config.toml
n_layer = 16
head_dim = 64
vocab_size = 2995
norm_eps = 1e-05
positions = "rope"
attn_scale = 0.125
tie_embeddings = true
init_std_down = 0.0
weight_decay = 0.044
grad_clip = 0.5
schedule = "wsd"
decay_fraction = 0.608
final_lr_fraction = 0.05
seq_len = 1024
dataset = "wikipedia_en"
Each number is 500 + 25 x the weight over its row's rms, rounded and kept within 0 to 999. Layers, rows and columns count from 0. Numbers have three digits each. The size before them is the row's rms in percent of the matrix's.

# down: layer 6 MLP down (transposed), 704x256, rms 0.0268, rows 653-670, columns 0-255
# gate: layer 6 MLP gate, 704x256, rms 0.0792, rows 654-671, columns 0-255
# up: layer 6 MLP up, 704x256, rms 0.0802, rows 654-671, columns 0-255
down653 105:465514464505514527479534489458506522483485527477541476489457465521489511470530558476525489521427489455515511509470501524550477508450522503516468514509474528499545502501506496488521501481503505490486504530433490478477511515499502531490501546462492469463514496525531486481510472509486525519495512451532525467530509495522476502534530465478486488537452496499493505516504534518476494495473527474508552480497482463519464484492531508461479526514511511565447511494533502470496514530521490552476494504523508518502547472517511497500485396513509505496513478513527546492525475477507509483468526487506496513482537477475522515467489464495516529485510496512515477515514520506501533483492535499512513496498501515469514535511563480546518482484490531500540508499478499543514503483532508
gate654 104:478482518514527492512491446481470524495519523520484540466473510520526495507462484472475528523535499492500511518486518507523512475528512501452473519490416467507553502532493483505500478516511501476507513504504514477506528500497489503511490496494457436498497520475512466491512488531467501513527484498475486499430526552466519516480438485504499546532474485491478464487496530496501517500477476535504533505515532499505505520460505526473436532494474483487501528481496515515501474514465479532484517495473489527522471523452547509477515486534526521499513518522493473476510484507568509485499507517477506520559492551507521502490467505504516517515531475472479469522423534452491536550494529481498542460470509503468468527494493477507495473513512490514502517504538487444518476505505475
up654 107:480532483492517445516521543475500472570492502513491507466532518511543522540465511472472490523514513510492528445511482496518451504479492512494533484499541488488500507499512497468525524516513511548493497508526434503539468504537501517539477487493536486494486524487488492495485484521519485513540518469553485548500486524506512544548484518511536515489476469466506479474515476514488524539541504494485540511442529476500477500535523478485511488486449499505495526493540490544487537524492516537454482519488511498501498474456509535483494502525518485526503495527479545499514524497515514519528482496488507510522515493532520476452500479504456511524476489512439520495487546502453514479508512518457470508523449494533493502527470515520493513508486547474482489501516446443511448497517507
down654 108:483503475463477461495544522497477476513494520509532481529525488512474520484527495506502470526522543513479500505510524475490494574470532486514518513503504483516510473519525502485512495483504533501557507451521493483472514515506509507507464511474468481496449521495498529462492514479506522498473506497473491553479462518532537474510484489502539471461495481467491525505494490497516536519452524481465471527525556493494510503523482466486517513537450491499510492479477464501494505529498517515499452497530503535473486501440475534501462449488493532487513455517492535500492522530457502470520487517485468493510502549477453442473521485485517531467483512551512490538430495487503527541542476462526507506487474494553469505538521507500508550467522520469502490501515499494495555509502506
gate655 093:508432472491499480463500488533505497488482522515464533504506476504496496526498451454500528529492431458467532514533480530472523539522504500492490474502514559490522479522477474515456525465534528493513498500503493500496484474451500492518492487523505490526470513515484518489526483470485459487509495508496461503527498490488467477488524479524484478530467513469524472551516543476544464492480538500490474525505420515509510508518499518517468496525520483509551537533486490503491507497472504507456540489487477487485497491492473521517467486536451522521501517509519527549540490497500489494484507495474494526531511522488535520471517516492566531501483521478541530449514498509477494530505485547475487515451530470505509504496504497525469459511485504509503506508489467540514465569522455
up655 096:491549493478473484524523489501535549499502512481510513503457528503512526494420525528482442529492519507477433447532494511516503461486506503483518526472535456524472530498483506479510520522493470498494500492477506499491503501466490529491522528499487499456466515496454509498485457454482516533551513498495527559523533524496512504520491493499486507491515512490440478445501511496504503512504508485478530499492517471508485460544459501486509498459550519506452492492520522458479495495493479464509505504542491487505493509515489504498541502504491508451528508497447510484501514502447469535487498525468478473501487500502480513481531524493458475461564465558492465520523533478506495496514491514491512490520482506472509498515475475485533525502480558525446459478528519479492550512483500
down655 096:521500512512505508491468521514505500517518472482539534504511504523544506529519488524496495502530496443505501519526494494459535477486523468518455521517496521511525516454528538465540476494556527506507549483495540479497469523485515481501510508505504504514461504476481502510496525490472548521494513487506523465520536551515514535456538496520487489481522492486438588511496500477484499505460495489494470486503495490478561495506456492500509484492513509489517514493514458473463508487506478517503480516490479576513480515483487543488470473514469549564505483500510500499469522490514468482512531512538499497467518515500525468466482478515569525483434544497499504488492506510487494514488503502466511486517506522504477546541444479470479482463492516502502506499447462464525490493540504
gate656 106:455539515550480515517518476521487497466563526518491467504503515474458514534482536509509472505537551448481471466490446478502512473489480480498466497471491483537426502517491515468522506523496510464513486500482493500491485500475498522470497548455514429504447564497490518504512479503524512541528512515523486553492536541488539492489545518500508499486499506493484503505487479488479515548497476539454525494470479492485513482495486509496515495536538494434478498521528488497510485504510512528487505527528495470491509510479527478480501487484542510488492545490455505505498502500536512489482514439493505524513516472495511495516501500531505492517477476509473519479483488541506504500495522538499514500461497419504470493553488519474493480536515505470491447525543513532539495492485513
up656 102:489469506487507484492538540500506507521532473499475458496485522526531536508507497484499539509512533457531482476444494488469498555480499544536494492505497550532529478469526507474511489477489466514518516469515472480519471455572525502500497530485535529484499443528438492540485447517483492501481503490503505501516473501493494502469491549492502491463488496492494513502478503527426467528521521450475485509483491493485480501469519509456506531504488466514503478491500485505462499532478495499528525508523514507500516522559472503481511499495517480505481505504470490505512494489501530507524487503503501468529500507467566502506507504492490516553524553475510514500547485500432514553550504494548509494522534496497559460527494473486475479505468465490504522515518550493509459528492510
down656 103:485531492506493495532475494489545509479555506520537491534492485494453499536487495515508532508502507501502498483486481537499440506466486538418471488494510515520527481521516534526493491459508493466534527492511526523489521555494498539513527509477501491496511477493482494503509508516477554570469492514488486531490484503485505551476496508519521498523470491503517542539461523496464513534551549524504547479455550521466476531491486497462537506488531481534469485524500544495519501527471509478503502476524504515499514522520482509434501495512488516460513510481461527515517482484493509501501503529524496500502510482524473496522518552517515489464533508553463507476502565499490494460494513509497518461497527458486547501504484483509494525525522542506488496478516521439479507489452526
gate657 096:508516482518505538523459494498536544488538462482501490466474473469499500523519485485487437500508538477459518546514498456545486507496536486457516510521524497542513516498487539493501490491499500468513483516471476478510512525538534470468491490523519518446496491515484540501492501523412506514488498521445496525555516525543565455489502479513484494524520479517504497513451505526516471478541512501484543484457524491496489463500517490461485477487496492509498490501494501525530486462479488503480459487507511478496534515509573474515492510499497508495512492501515471491493479510473539507508487461539508540479455507488494507429479496484522474500473479520524493514513468524461502507566535473541513481468535503494494485471479466538513514495485512520491479474506472510455475513487517
up657 094:491522510453558468496515462523521471474515539503516488461538505506492516507506476527508484506495520553520526514502554463493511451512477473505510497528516502509487474473506468489473468503520486502480469514529431507523511480522504485482487484491500490495511519464471575490483476527489478497474501537498509488492520486512531518548498481513497522530519492489457496479488489476512555539549539501455524520500545495533497456497467494474473507524477499524479512536488500515488528458503538472463499483542514485507448493489515518462487537502489511519518486469483510501501506538517505497477524486542530487472469474468502535461528544490425526528461502475531509530483514529509490488526488495489512485495498484460504499483521538492523504492521471477518475488524489446490500463533426
down657 095:457468494480502475473472502522483491504489530508485464511460461506507446515518542539510503501503452496509483512501528505510509486457475512470510549503503497566463508528460481486514519524418519492484485466512488496461498465499539490454482467501525548514507529513519480477482515473509502479481487527553529474489505456515498490520480493487461552507490475513467494522476507531484509490521501544512537449522486473508510503496468471484553533499530510500533514462481499555531512497489545501495509502520508529515481501454505458483445489492507469500517510492508495458516543494538477498485509499543528496483479490556471455497514500509485553488529493515518496526526489486507486509480550552543505482497518461455509476509516523502530508512518462486505502524471485467498517518533497
gate658 102:490462506514483494511517493468490538533475506491496501483491478562479511497524519558476442495503450550499505484521510483455462469489486518480456510493479496502509511507508485502596509486490535510501489500498501489475542500495519521499545456509483469523463474493502518499529523487508509458495521502514485426543503505509530478507455530535509481500530477511489494461495470499449524496495499494493572467500501472524471542525513511479485509452494518484511484484501500509528446502473502501482488501519487530481495474520478541488472499479543523487475513504528513460528524527472519451520479523481484512497506507482510477526486529522566548518503500497493512493494494500477500521504459519461551495489465510457509458519460542503497500461467506537475526508507493521470462484474478
up658 102:529484468536497505515443468528498480483452496490505507528476486527461494477520519519486517533508461508483505520459524509465519539537541479521482480478477513486505518483501478495441511464481503496488466561471516532469521511463505487459491467485480499489497504539516512491495529498526482498504520516521500489528502500529527533500517491447546474512571521522510493491528535498495505475470545513469500535480517490477515488496530509484453516487530463510508454467530504504441496535447537492481521486501495492510524470500516538555492500492503493462490508527509485489488490485507455503532503476480486481523523475483541492518454481527519511511501508525512535464475488455554462484473476484467477484457473511476507505516525516486504552498488450463513537501468487510450483498504449
down658 102:498505517519464473472531490510527560479450472457439557499491519445530539557451518498499470432536505544472497474536508511474510448522488502497539512517500517485515499550519472531548512524486490505485488530499534497523506541491555499503511491487540522508492482488523447469514481469489527526485488523530500501515478464495470530471511488484527495489496483496509516487501514494537507497520523477475488517521503490492481505523483514444543473534527476464495510489480487495490499555520462508526449487490463519482510502519490469498507495496453523511472515502479536505511536464542486468516537494484490476508491549469438523542516502503482467536502498501434511502470537506499484456509501485539493499518516511483503500524495491492483485528468498512504538514487509523491521499506485
gate659 103:484495494511473516496474512463485467484480503507479475543497508478516447491455494453451497542488534523527448454469505539499542480541484494551490532505500491483501479472491484481513485532508535468503467483485525483516507490496482481532523461469495492452498503491516536520515483486487537488491525558491508490473509514464508462485526510483514562476506461481504506543516513547532521493524466472501501469495528514537475510467511501477486527524498528443486464493494492486505535534503529474479528523494534545505494468454503473491533483518473522500513436521505491471476501458478472487478497467484509522469464523496512481465464490517500525500457540485512489473524484525505514448514470475564479481499477536513529484510527509493505538509490475529516488536483495506541473508506464
up659 102:502529469488546502511473438461514482474474514494506469530503466529479499524507508533499548510541423466493536470513502523504515479475489494481466500501510488508506443494502506526517511482489500500458488518490469505444492468516525489440500505501526513547481549505480481480512489526499466527530519556507504483495493512505465507466489516506492492555489498534492473461467486513471525551458491496496480476494536521473524483485504498504494498506532476498534500498488529510535551525541466551545502493505536523516504494512528504470495487506515535536504514491487487511432503523498513528534486548533496470496506483545478551516535503471479510488493502536474503508526498496525507521468515513448453505496516482459517492488490489514453504517491503483453485475458505466479485464464534
down659 102:509517479531543505493509481491493484486493536542529461487537515473465494456487519495501469521481482482469503487484513493480534474487494478454507481498533503448475504489509505485508533505473521479494463510477491476470455493508507510483487457476517488506461440522484519517524454535531484535480465493506491493520487499459499493472463504507460535547507542448524475526541466500477498472461493512478508523506481520529518522487499514515506463426428541516526544490471481484482503489463508474507547489459509449521518501488537495518494460478504452490506498475536462488483501496465540482529555523528529514523474475468479449506477544503540492524481469516495510437495525499476475491520510487460514474504532486513496516511496482478528502509489540484499507512498472493501473496513491
gate660 099:475556501500500496469483539516531522454528512489421470495554519523507471508522515508460501509501547501509492508491492502432519512476435477487446479508501516474523481502514461487487494484496511485536540501536481507498486511503513522462459498503496540465531530508514529501527469534510469536540520493523509546486493517464511527488458488521492468512487531516518542471457471507477508460495485522507501496539452476533496517516515493491470494485517517488473517500481527473522518512505526553483447468506514526462496528449511530530516491502478496502511462483471540463475451548511478452495529460537492517533455477537488518492488498488497516478471484514540512488549527503491466535494480489488498492454499517513505496510516489547497481494492505516477487471499500504464501517491508
up660 099:504458521518515529505491456496462460522490479499506513494501499492542473513478531458497522482492481491480516518488495471474497446520539515514541492518474519494486523480463519459500495526456524501475470475488487520505526481507447537559501469510518504447462548473462468454459520515479488516470462507469459524475482473489495510526488505474495531491486478481524479505532496515514547517508498486478529497491490506488475505460466510535528484516490567495526528435553478498494497510463533503496502509485499479522439466524549519465488491508508561493495500526503486542524524484508481498510498471516524477467487501486503498496494516531512488472490533496496468486501538530530518506462505472538487535484476481476451485515504485475436490524523522493481565523479486484515515493482475
down660 102:498511507466475526479487526499514504528461487450501513504519502500495530467439514498524510494512521483506497504497489468532505482510479481477515439421487520528483468470502523480498464493532475522505508534513528529540506534481478493481486534511488483488522493489524473501514520509480504447466489541465510529496445484490425504515522465439487512461441505491495440517538506487531479504528510523514527513523514527508517459511535504521491473509515463469532465483473489517483503495482493505432507529492489505508471502502510487506524513516526490525526477510532518478486499510463539514438527529570507469516461477487540537514464492490516499527488498512503486546464450474501488479461511483498496473535474478490483513517505509510506501475477520470525517497473507509540488471548504
gate661 092:465533539506519470479483454519506481540475485526459541512500487473505512459471502479504487502529561492481508532528517552495503544489482520491445528512556529489545498509525499512472490517542499504509491525509495528472497532524479484544486488549506440503553472520512462555475483496496543485512501485518520518507509485519537477544523446493523469535489482480528484513496524514513517502489496506486485514497540504490502496499457491497537501472484525530482512502518489492530509493519492448518519478513526498496530507467457500521492488514446481508548489493534502483513527486490468476522509522523540512492497542507517487505488494532522488495415524508538474513463552466490500490491509448508524474463529464501493519494488493512486482514458526535522477500482541523504500464528539
up661 093:507511455530523483514493543505509495468479471510472514535540474527508489511489511505513533532476502517540501493477503452493527496501473496493477550488514513509466476516506476578486509436457475494478519494488513520503544512523507546511504527508537469499491450518553521432476515525525474534480488535497446491478503509540477541486459480516505497516478512454465549505517509502493485484515556494435483508486514525499526463512503523518485511504490491483483473500433527506534502497441514503488473511534479514498464461508502467503497537508529522507518482489464477512509492482460510513507507500519488459493480516538465535568503479508507507544502530517493496524470500484501469494502498540511525499516458560525475497506498478495528505468522477538509480525507501477517492501479520
down661 099:488424516545541499508544506523515510501557458507459529450534486483508505500508510526489470491513452530481478482508489501514490498500506497488521507517453482522547509498520477512467580533532509483506509496519514510487493550517496492523510452480544491468508477508500482508481485472516469510484470513467526478514525519491498515450501533451509490493508477502498505507499479462487533528500508467506519508512516486462500535505485517498508529483544511497498479539494518489473486483472507533490545462508544527466487494535499478511524483492499517486474545494545504480470511490511479554504494500483517539487503496473549490473473502470554490495494450455471540474507460510538494466487495499568472484484476502531502510496518487514548506517513465514467456471521500489467507492567529
gate662 102:448469483493489484508507489538496480473505485468522489537511486535541526510548508527471485479517536497524552541505492459511513476521465527489513498475539459517463503510471526464530514505515453530501509509487470517513524552545521469485484475471498509520508550490540522487527520471485547516457514498467489492486524506460482510495515489480485508510473538520488448468534502490554466531485515500503524502500467503520529522467434510515514464520527478490527489522485517537468492497540510526523462481506547471520466510463504474507496512508508510501492514515497438512496501508474490524488481498483496466513553514466538514496526455511521549525506477501476482450499516496503512527526471534543495492517515463546492459540505505495486480464495523506480535483478457481494478501541509
up662 099:484521510524503510492537537510473513505503544504468525498532475535524585540545510487464506523559536529527485498521503509531516503491508520519503482520512474562498456487474498487514513531496457475501504511464508544484501500474518483532461513506520498501490469547504487522517539514507520490514515485540530480526466473505500450512504484505498459496488530515465453522490508486512546486518499529510490527503514514480512500524447518508492440533545477499495493546505504524528490519485485543494515524459517522536495523484549471486533530545522509510505468518490467531454539538529480527507487485488471484480526523471515470472500478491533498512516472508456480475495463531509502517522494515536540509482477481548526507523519509462460518476506506489457486496483483494491501517472440
down662 097:473494458553509488474502479491484479489498485515489488494482476485529508505587478505484516508493492468485523505501489481497437494491453479502512498494476527521498521457504538504462470495544503518490515529529531518471496455496512500485453477506506544523497497517494514492507526465508480517504493492465486460531500499563501506490582560499506504511468512541520462470498480472486501504472473473503489493516471504491540490505501530490501503500505506506518487561505524495509498491516522499504500496446543470487500520511487478502472458522518492491523524503524486506505475528519509486509503453515485542499506521494527445493475481478507524518498473499467512523483472518536506526515454542442530543501444506491451472521501476491497434478477518548481551554470512486537475508521461
gate663 097:502479531498536494546489498506478517495531482494517520496514468456471531506501475517503539476489492485499586579522504522481499460494473528475468511480498558526535483483491462465508563460510502487518490524499466528496505542507509493489514491491506477516496498523491519502506538495504459488480469502495478509503503491471511480439518478526476446476545472518469467492471512544490522483505487511522507489484493516496507490521482477534544524494502449481487475504509511496478493487522494518534509481454492502509469491504517521498487512508468502514517528421492513501463499462432489493500479489496538453509446515483479521498479510494500448480442486523533451519545469478488500475478483556524481491504528513497511491498482512531512497491477529446533475497513481538507484505463500
up663 096:522481510508521486524517458535494484525539497503478503501538487509505491472541498533508497502525531497469505499550507503509516514511532534490475533512467518493508504513488473464478513465503461503486487503474436515501459541472524563520525505548526516446514486505527526454459508509457478476530506542534505531522547515513504476434501512514533531494492477480478460499524497514453495509507502520506482473518496546501496471513498481485475486479532506501507475484522538475503532480485486510509474525499483491521484503471493467496501455435491512510527513488505523460432510489498516478500535499488476493470469494523477510470558462516485512482505503509482451494516548501567500546462489543524507510498509474495534486526475509510548481474503482445525468490477469476501509460515490
down663 099:511507520491537491481551516487485502497509534431448522529467492473438495481573456529501481468506547493484490469523459493515501471532483522505461548514501501480503491506492487527493479506521466461548518548461483563500521528516481446523486502490463443473522497519514494505490490542487505544507516471513479492508510468483475494500464511544450523482505469492498506518504506526547498505483501506555512544533477459475484485457526477499465486504513467473517529500511527459503500524514482507483483502489507513495560468500486511485506534515502501499556465506513503519536458475490536492471462523441503530521514499515505522528508493502513537513488505541507502486496485490430481507474486486488496504517537508503515480500522519502494483495507482514483509483494494536487455491529473
gate664 102:492513520494475541461487537491461504509515528505498481522458515480500543493489528468419493502502513501491496515503498486499487466511505501510425477496504515479435507491495469508473529511570471518553525481459493420513546479532509519491518530466483484504454500488480507517526481498537503490484499500508510513471452465453523517466507500459504542514556504562500493561538543506486543484485520494529506473525493494481467526473518510473497489469542523519505557517493510522500534430482487547490484496465471489501497515470521514483479517549511499497479497552496521515517480516502518480462545477483490519513525505498505509486477462501495515497504466503477524513492486527480500513506518507488485480516492469497502553481503509473469487509527498523499497513518515483536506494471490
up664 097:515485478527519474551565469474459475487487503483493503473472488508484470537524464506507513538497495512527499493457496484518516470483487465529521469504500459438490513509516509492493502508532530463489510498512495472489484450533495538510517517480496503516532523457552533503508483501510477544530527549491486501524495542517510480581463536514526472522446497479525510488503497542430509569468494494487472511501511544539513489521489520550539475502498471518495514578484478490497523451481445497465506502514497501522524491496533472516462455526514457511516523482501503481526455470503495526511501516490469498518479495532520492500517479517481499507495517486502478515489483480474487518461489497520455512479486483484486499519507501472485485494539495529458493473524534473478525506500485
down664 100:487493473527487501479518502448513482483554457503472495468489513539506522515515487435488519496493499489525493560491485506522495508498524503494459492517511470485479512526499513462517520514523514504508516527525524482477528524470483498524533537463507502494536470482481506487533478472497447504528484484491472508552519508480511472430508506471486471480518484508488454524532548525503467498474555461513500507529481523473459477475480496505504472511463522517489483509508480439485520452508500520476500519448499498457501537486470479496512551547539502482487482546427495515499544472530512526481440517549527551496539544470493474522489516536530523483486506524493476465518489481500529513505485501507496501522513482469530498508503520522479477505470485508506458537495493501481465503496489
gate665 105:502514507510515528498536501492468504526522517467469503467491484537479478539514490487529504489533493523451511520483511503460448495501500471480478447503510491487537494511513491452489572497478485526508467505464490530513527469543514475531555487473507482496512509507496487544515467475515508490527500500538501493534462471455499522458494466497513495529509491542501465495562512467519534496492545485489467474485513454492477527520529474506521487471499553501544439551511578541491489508517531489455506509493497509507457483488492506491517518488489520500497493512504516532508525464485495471495503513489491518494520529447526464534506500514526489506522504551513488505506477529467528484505486478469458516500443465523527496515534511523525536492485473486511518522476537551493506503539470
up665 101:530492523509545480534446498521524493490522470454486476474498514481450506506525532471526554538483445496494465447530500552469464518510540471505485495514510560499517501496525474472423505487524462486509530497548516547485513470494503501490468533512474478504511497496506490503557530491504495505502484489490511514470508514513465495517492558543526524487494504458544452485521517524519485498465509473486531492499479456518532508526462542491532519512447484511481498508491515563439528509491492497509525500507525490467481494493484502505498515462516502505502507480480478472500514481425507491511497485513524505488515498494529524495529475515472493492511536574518499527518482507525485471456525476526496526477510469537505479481511496452497528500527493500496492509468503506484504498527468
down665 101:518509513455502484489482507462515489522519509513484493489553502454468530489468497481504553504503462452508506480494486529483540472480514450489513492468503485509503495471506512544505495449458465530495492469554475505496504474484486492498487502525479495498510486447466430463497495555526453475507544521530496491498492506514480486487504495487548498504468489442514469436490466514488523493506510513561518522494541488478484463506506498501542483486500473481482505460523484507454553500475517499532471523518466510489510518503504474505483516466547494487504453487475465528491501525513479546460500503515503484511510484537458490499452489473500529527548500489494526509506528500465492511493485513498491507481533568489501485508457469493500496472440479517495483541518465513538500514542504
gate666 101:535502492552508482472508516517503527470521509505515455527482486564451491559499525534496483538517484527489466518501523534517500526519478568506515514460503499467494512537475499513517485443474499493495488479496482457498476510482536517525449497430463504519530480513475486480467455442459500476489510515508508504516479494562474499503512529495469489505496461539500487474500501509490514525490522534533469475514478523466476489529528471488493519510463503494514510536480517485495512480529497547482452492481536496482495516501526496489504507527503466565463485473476456515485475490530476529549537537513481493501534512500548513485481478475490520519469496454504473498468517473503486473526519511479532535462452521531524514480493499494512484537530530519536473509497501500514480513497503
up666 102:497507470466511515500518460454497486493418495486508438507515447469467508508482499496467490516516508517553488485481486474490504516508520455502517485475523496515465475470491476473490500521501520514468470502463521495516499520499493506498485526500499470444472502524539479488473455495515491443517543554493526512480508490515502499531510506471480512525502434492495446496485481519458516493475527519473501483501479481513540459527503455515485531512473475512457533551524540496517502514526495479492509468544471499527515514541534551506523500459518489479516528509482486536549448493543506518493512571473478495522473529525474484480495522458508480554517495512512480473531506495502506479468528489501559497492519500464504502501516524498491474514497534515507471511474505468507519511467522
down666 100:475487499496520480484531504528524519482540508564497517506454497521507502500478495499499587493548495466488520489490564492492489517478487498500503514511506431483503453527535486539519435447486458508544466475449522525530512476485507509475514459475509480512468486508503498518460499482529501497475525549509552496521516478476475472534484469565478504487543499507519490472493502491509526500504468580535516520511541496534496494514528502500506464515494489525561499502494520493500509525512513533503492523476465486482539507483561534461488491532502542499479487483490495512477503526502512527523502499539496493481522483485513531525474506495531537507462507470507482537517497489544475483510537483486495450502451474520510497501503473512482524484504491463527510476503507483507495531496499
gate667 102:551499517528529446479494476545521511463505449517486470468480512523512518493476466486487445477457482519527492493486526471512493495490489482520525515503515503503489519534514503477486516521513486531473510502450521516461507532510483497512476501493500501519536468488521475498500473454473500513518476524538475473566538493523471487511529493477465493457522517483557521483495510510482455549475538498537532440467494542487484433502512475496504519504514525473504539508521502520506518495516503508484512482539476506492518498517538521505492504510519529526549511543571527516428474481519494513502454502484484496497502559473462529515451508554481538525474500512542498487533474495461534477500509516498528483510510481499484491519523510474493500514521504486477488485520488489461529508461500
up667 101:532497493510481509518481511466499530524507475520498529531484521507528532524525537521488529486483533465509469509490497482498450497502515521523528478497466564511496475469455563469525502564493499491476487493493468505497452494519503483471526522469525472496504521480498548531518535486519454463501532479496487571498559513484550455484494500541496499486489474478491483460518481494523503522485528539487486475479495538484533530485504460525521480536512484479480508468485517495515484506511467500519465475483505455533533509510496491481516507485506496483527504494476538491506517500513541492497504429492524509472514525494470461532527479492519473498484504450507525473486460464488505495513504560469518499517538556516498483522525487509471492541552505471508521521477497550542540511494507
down667 101:474510582545500520509514498516478482516524455514502439520493480523530492499520528520498474471502474479539503507509476489483477517485434472506484541503499472519496511517491469467491512502507498524450486497564507528489505515529505425482513483525524533514498456586484466504470509496505541470525491501508500486446516448558463524487520484496517475475507501450520432499479517466514511505495505486497521491481508496503526472511493504489454498468482523512517474467531477475483515519473512495459551523531504514495463483515491512479469508473484505541495497494479465476502493496478491490516452499522527456480503538467496498511470523497531504493528510475545478450535492488518486522523467484510476499479521506524556494498518518505528482521510495497506518495506510476504519473464539
gate668 102:474454458508502536482513493495497540484472525548487507498525548494507523534501488478526505521475493502529556506509500479465505509468510530495460492489537517480501474491514494503528568527539492482492502548515511485497504498522461501537536501507472481484480483508498475468453467540486519481464496534519510430521486491505498505458525507520511535533512515515471510511521494498513484454526488527505507540546533547474535483490467530487509475484449519484482519494531521516483512533509477539531514485481482506515496495520471511502489472469483498475513528509569513513473458510520525473490542531474464499509468490479513527532533482527519491519493447499501534536521505497522488514544464526481524535493488504524545465474470487466550493503496488504518542503540485517540534454484491
up668 097:475531494510499480529489500543495498504520459500512537556470485478481479529517496490528524467499496529447494492478480489512542554534497505568441501538465508507494494505453496485516475464460511523487509489475510442498511496504502506542461498473510506524489491471479478500498459438513515474468492520483516450523470508515508523486491499476475507474484501468515501511532505497458462493504522491513526467514479469501550517527504565487485465538490488483506492515520528516570476446533518474525479460489501525501493466497487523461509544497522491467534496480426497545510502487498482479485475544512502527534509477515507505500504515487470482515493501507517534485492524503515496524508519490521478521505507509503515477473470470499467514500498488525524452546484514492548508565496543
down668 098:538478472515492496502504502451497496502497491503500505428469484490527485509490484508507475494523461481494496468487526473495509485481502499467485524535510481465515520523494479502474518503473494487502547505534506533501500495509514501470523439444525500500502525532512522475562521511591494510477455502499460508526521495509484500520510531511524510500524514490514504498465526468473542543483448514465488474442497530497465481483507446475525511468497543488510486496498474502490491497498479481492488545527483503490501479495476500509545504513526508554492473542509460500481488490547482507523525499496523512461470523545503443531468529506538484520513513552548462550480536486478484503435486478496465489495483499500495479534503514492480509479460526487497448448499499472468477483524494
gate669 097:512447520514488467475482521509533539555482465533476473472462525436500534501483469485523472477451492514485459483536481477512524486469501504523480538524515455511522530508480464522509456494461501504554498511469510491494556526475511449481517520495530496489518458537484498494493498471481508462467517512528474524474473510502537495487469496481452532512509434524489491468541503485499511484531485526465468515537484527503485485517484496507492483507514489504487524477457514485483479475459513480537478477505494529485528446500489543525451476522525487495474498538527513522504487511538516492506451460503519511487497514494534516527451501509523493535529508513481470532525476499525533452495494499538487485450468498492501482547516490496487507498470503511485504465534498495538517476525531
up669 099:501515438472491498495533478470509528494486491475471500471515519501509451482522469529522506497491481485468507524461459535512474500547524490520458485532529488480516494487496540502505490484483475496453454520477459484467519469545506498502516514468465493505514501521481518514493456493485465497526506506504527569488467514487534528536480523489516466507465516477496537535489483484459512463468485495506490475492510494465509514476478488498473529501535513487485561491496557501477552537456532462496493521498519476503474477465582515504464532476518473476466509552519551521505481518487481510491547491518503496508496469504490495530489526511510517514522461506515490501479533498489543490496445541540536516482510505518509498525523571478542529511493505511478500505502506532456515494508507
down669 099:499467486494502534489489454470548477494478441525496492532509498498537468470425518515499524495502453491510482525520520520474535535517513514556490512491507498470436505506504485475502494508502483504465519489521513476510499489483526513525506537517527498496484508521512497472490497470543471518523519514481480521474474489516516508507495490492495488469504501462480530505474528512490493494476562548487542495499486487494508514510460518524508480497482497499527549540487500472482470501557454525526520502504523511464504547462515510521453544455504469466505538536481481496503459498545555542493538506507489534498471476459478494491534502546472536539544523474510509464477525505473492502487522511524506552542474518501461456450536532486494483506509513478491493488466499529510497507506537
gate670 104:488489541527469488514465536491482519472467508458553536536435505480533496524461518507499510496506507451463504500516502538531485514522486476535528507493483534519531518513471461473498495496501525475515448466525490516527504484503488488484535519508465496524505487485561499525502534468482494528444481467516530489510485505509467497527526478481517529501499483491498518498488464479490536490519485471538574475517495486529500469507468507522519468478495523521519487498491533526489505477534494527486490530456450528497507513502482496479487498478539465445489523527524484490513453497494513517501502553526515513511454453550469476453525441511506495509510494493543509468555480507502509497531529510520488496498538497482481477465496494509519485505534526505509549534511470490549530463486496
up670 103:500493483488501518558469493544510495510536492488519475517488476519461487533505535538520505507496444481511542478474499472483519504482497540463458512492480457510531525525517502502449477512474506533473500492500519527499486487509516427473504542532528451469488519484511500502483495500505544494503564515466438541548497498540482508485489503476479504512536479477503471498510441496533508471534451527521519491509449510486484548478509501486520497483530516507491476518487484497505490540498504511506521506538510489525514473494493515511532450520492490489512508555514485447514511496496504551484482537429505515485488524494455528510465561529475525511502473502465523503457526485510490509494520518472514504542458500525484533503511468535476521542521509510489536519487503492477498524516510
down670 102:452524508504517486495502501492516518472541509460514523488423510496501502464556536477453515510528465534453477514488504547465440497523541483455494500509515523520491525474502481466493497496509504471511487446524499487520484506490514498478491542517492510481491500505548531524502550531495461498524505503479548524532496477535519471515508459487491513495509502523508486486516490487488510524413520536523531497509465533460506486490504504520493512561485468503510556502513505503482516503483478517525513498478503550525497501519476522472489470512472551478486534457481473460513521469511518481499492490520488495515526493491528542488471498513485472489487485464522452527506489509476502510550495475519474490464518550539507504475466496508478495501516478525488535470503560509522526480523446
gate671 107:524485489503543534495492476505472500519518512554488451498477516510480499507544474504527517549476476483455506539466474515501466543526455538513483488503504485490527510549481503523540483478518459478455487516496485510488520493517565481492483481499497522492530552519465523552512501488437472511472511493503490521486532492506478536467493521519510509531472481512491507485483546492474532496500493495536507506483531479526481517497497541501525494492526495485461518503484514485526519539504524531529506484553494555481495495452548513461454494517431497507502503500512480482489480524486488524483461491543511512486455540528575507487501469517536495493495498528531500535487523487497480495476504481485502488524525510474529549449475483500456465508526500530506511501527522457464509497501531
up671 105:557523523483482532502495485509504517497534537481507502509483461519513512498482495501471483450442526495475511512483499514518528516451482512491529484478486502486480435516476503532509516473583472537512538518537533506470540497470503487483502502446500505507477469481508572490564488498516476480508511481512486490497560503483472482478498526537495505515493545482522485528507499500478498494467535523520490543543446524527519497513493519498472496476482526487467519459516533541492487504479501506463460483505443513506492519497476485464507523526537506493546486468503485518497431526471542480465536514534478497484490502508462527492503495482536498456509457518498493519498472488483540467481476510514489530510476534501535465524484531514521504529465505478492481495481516517465529510493500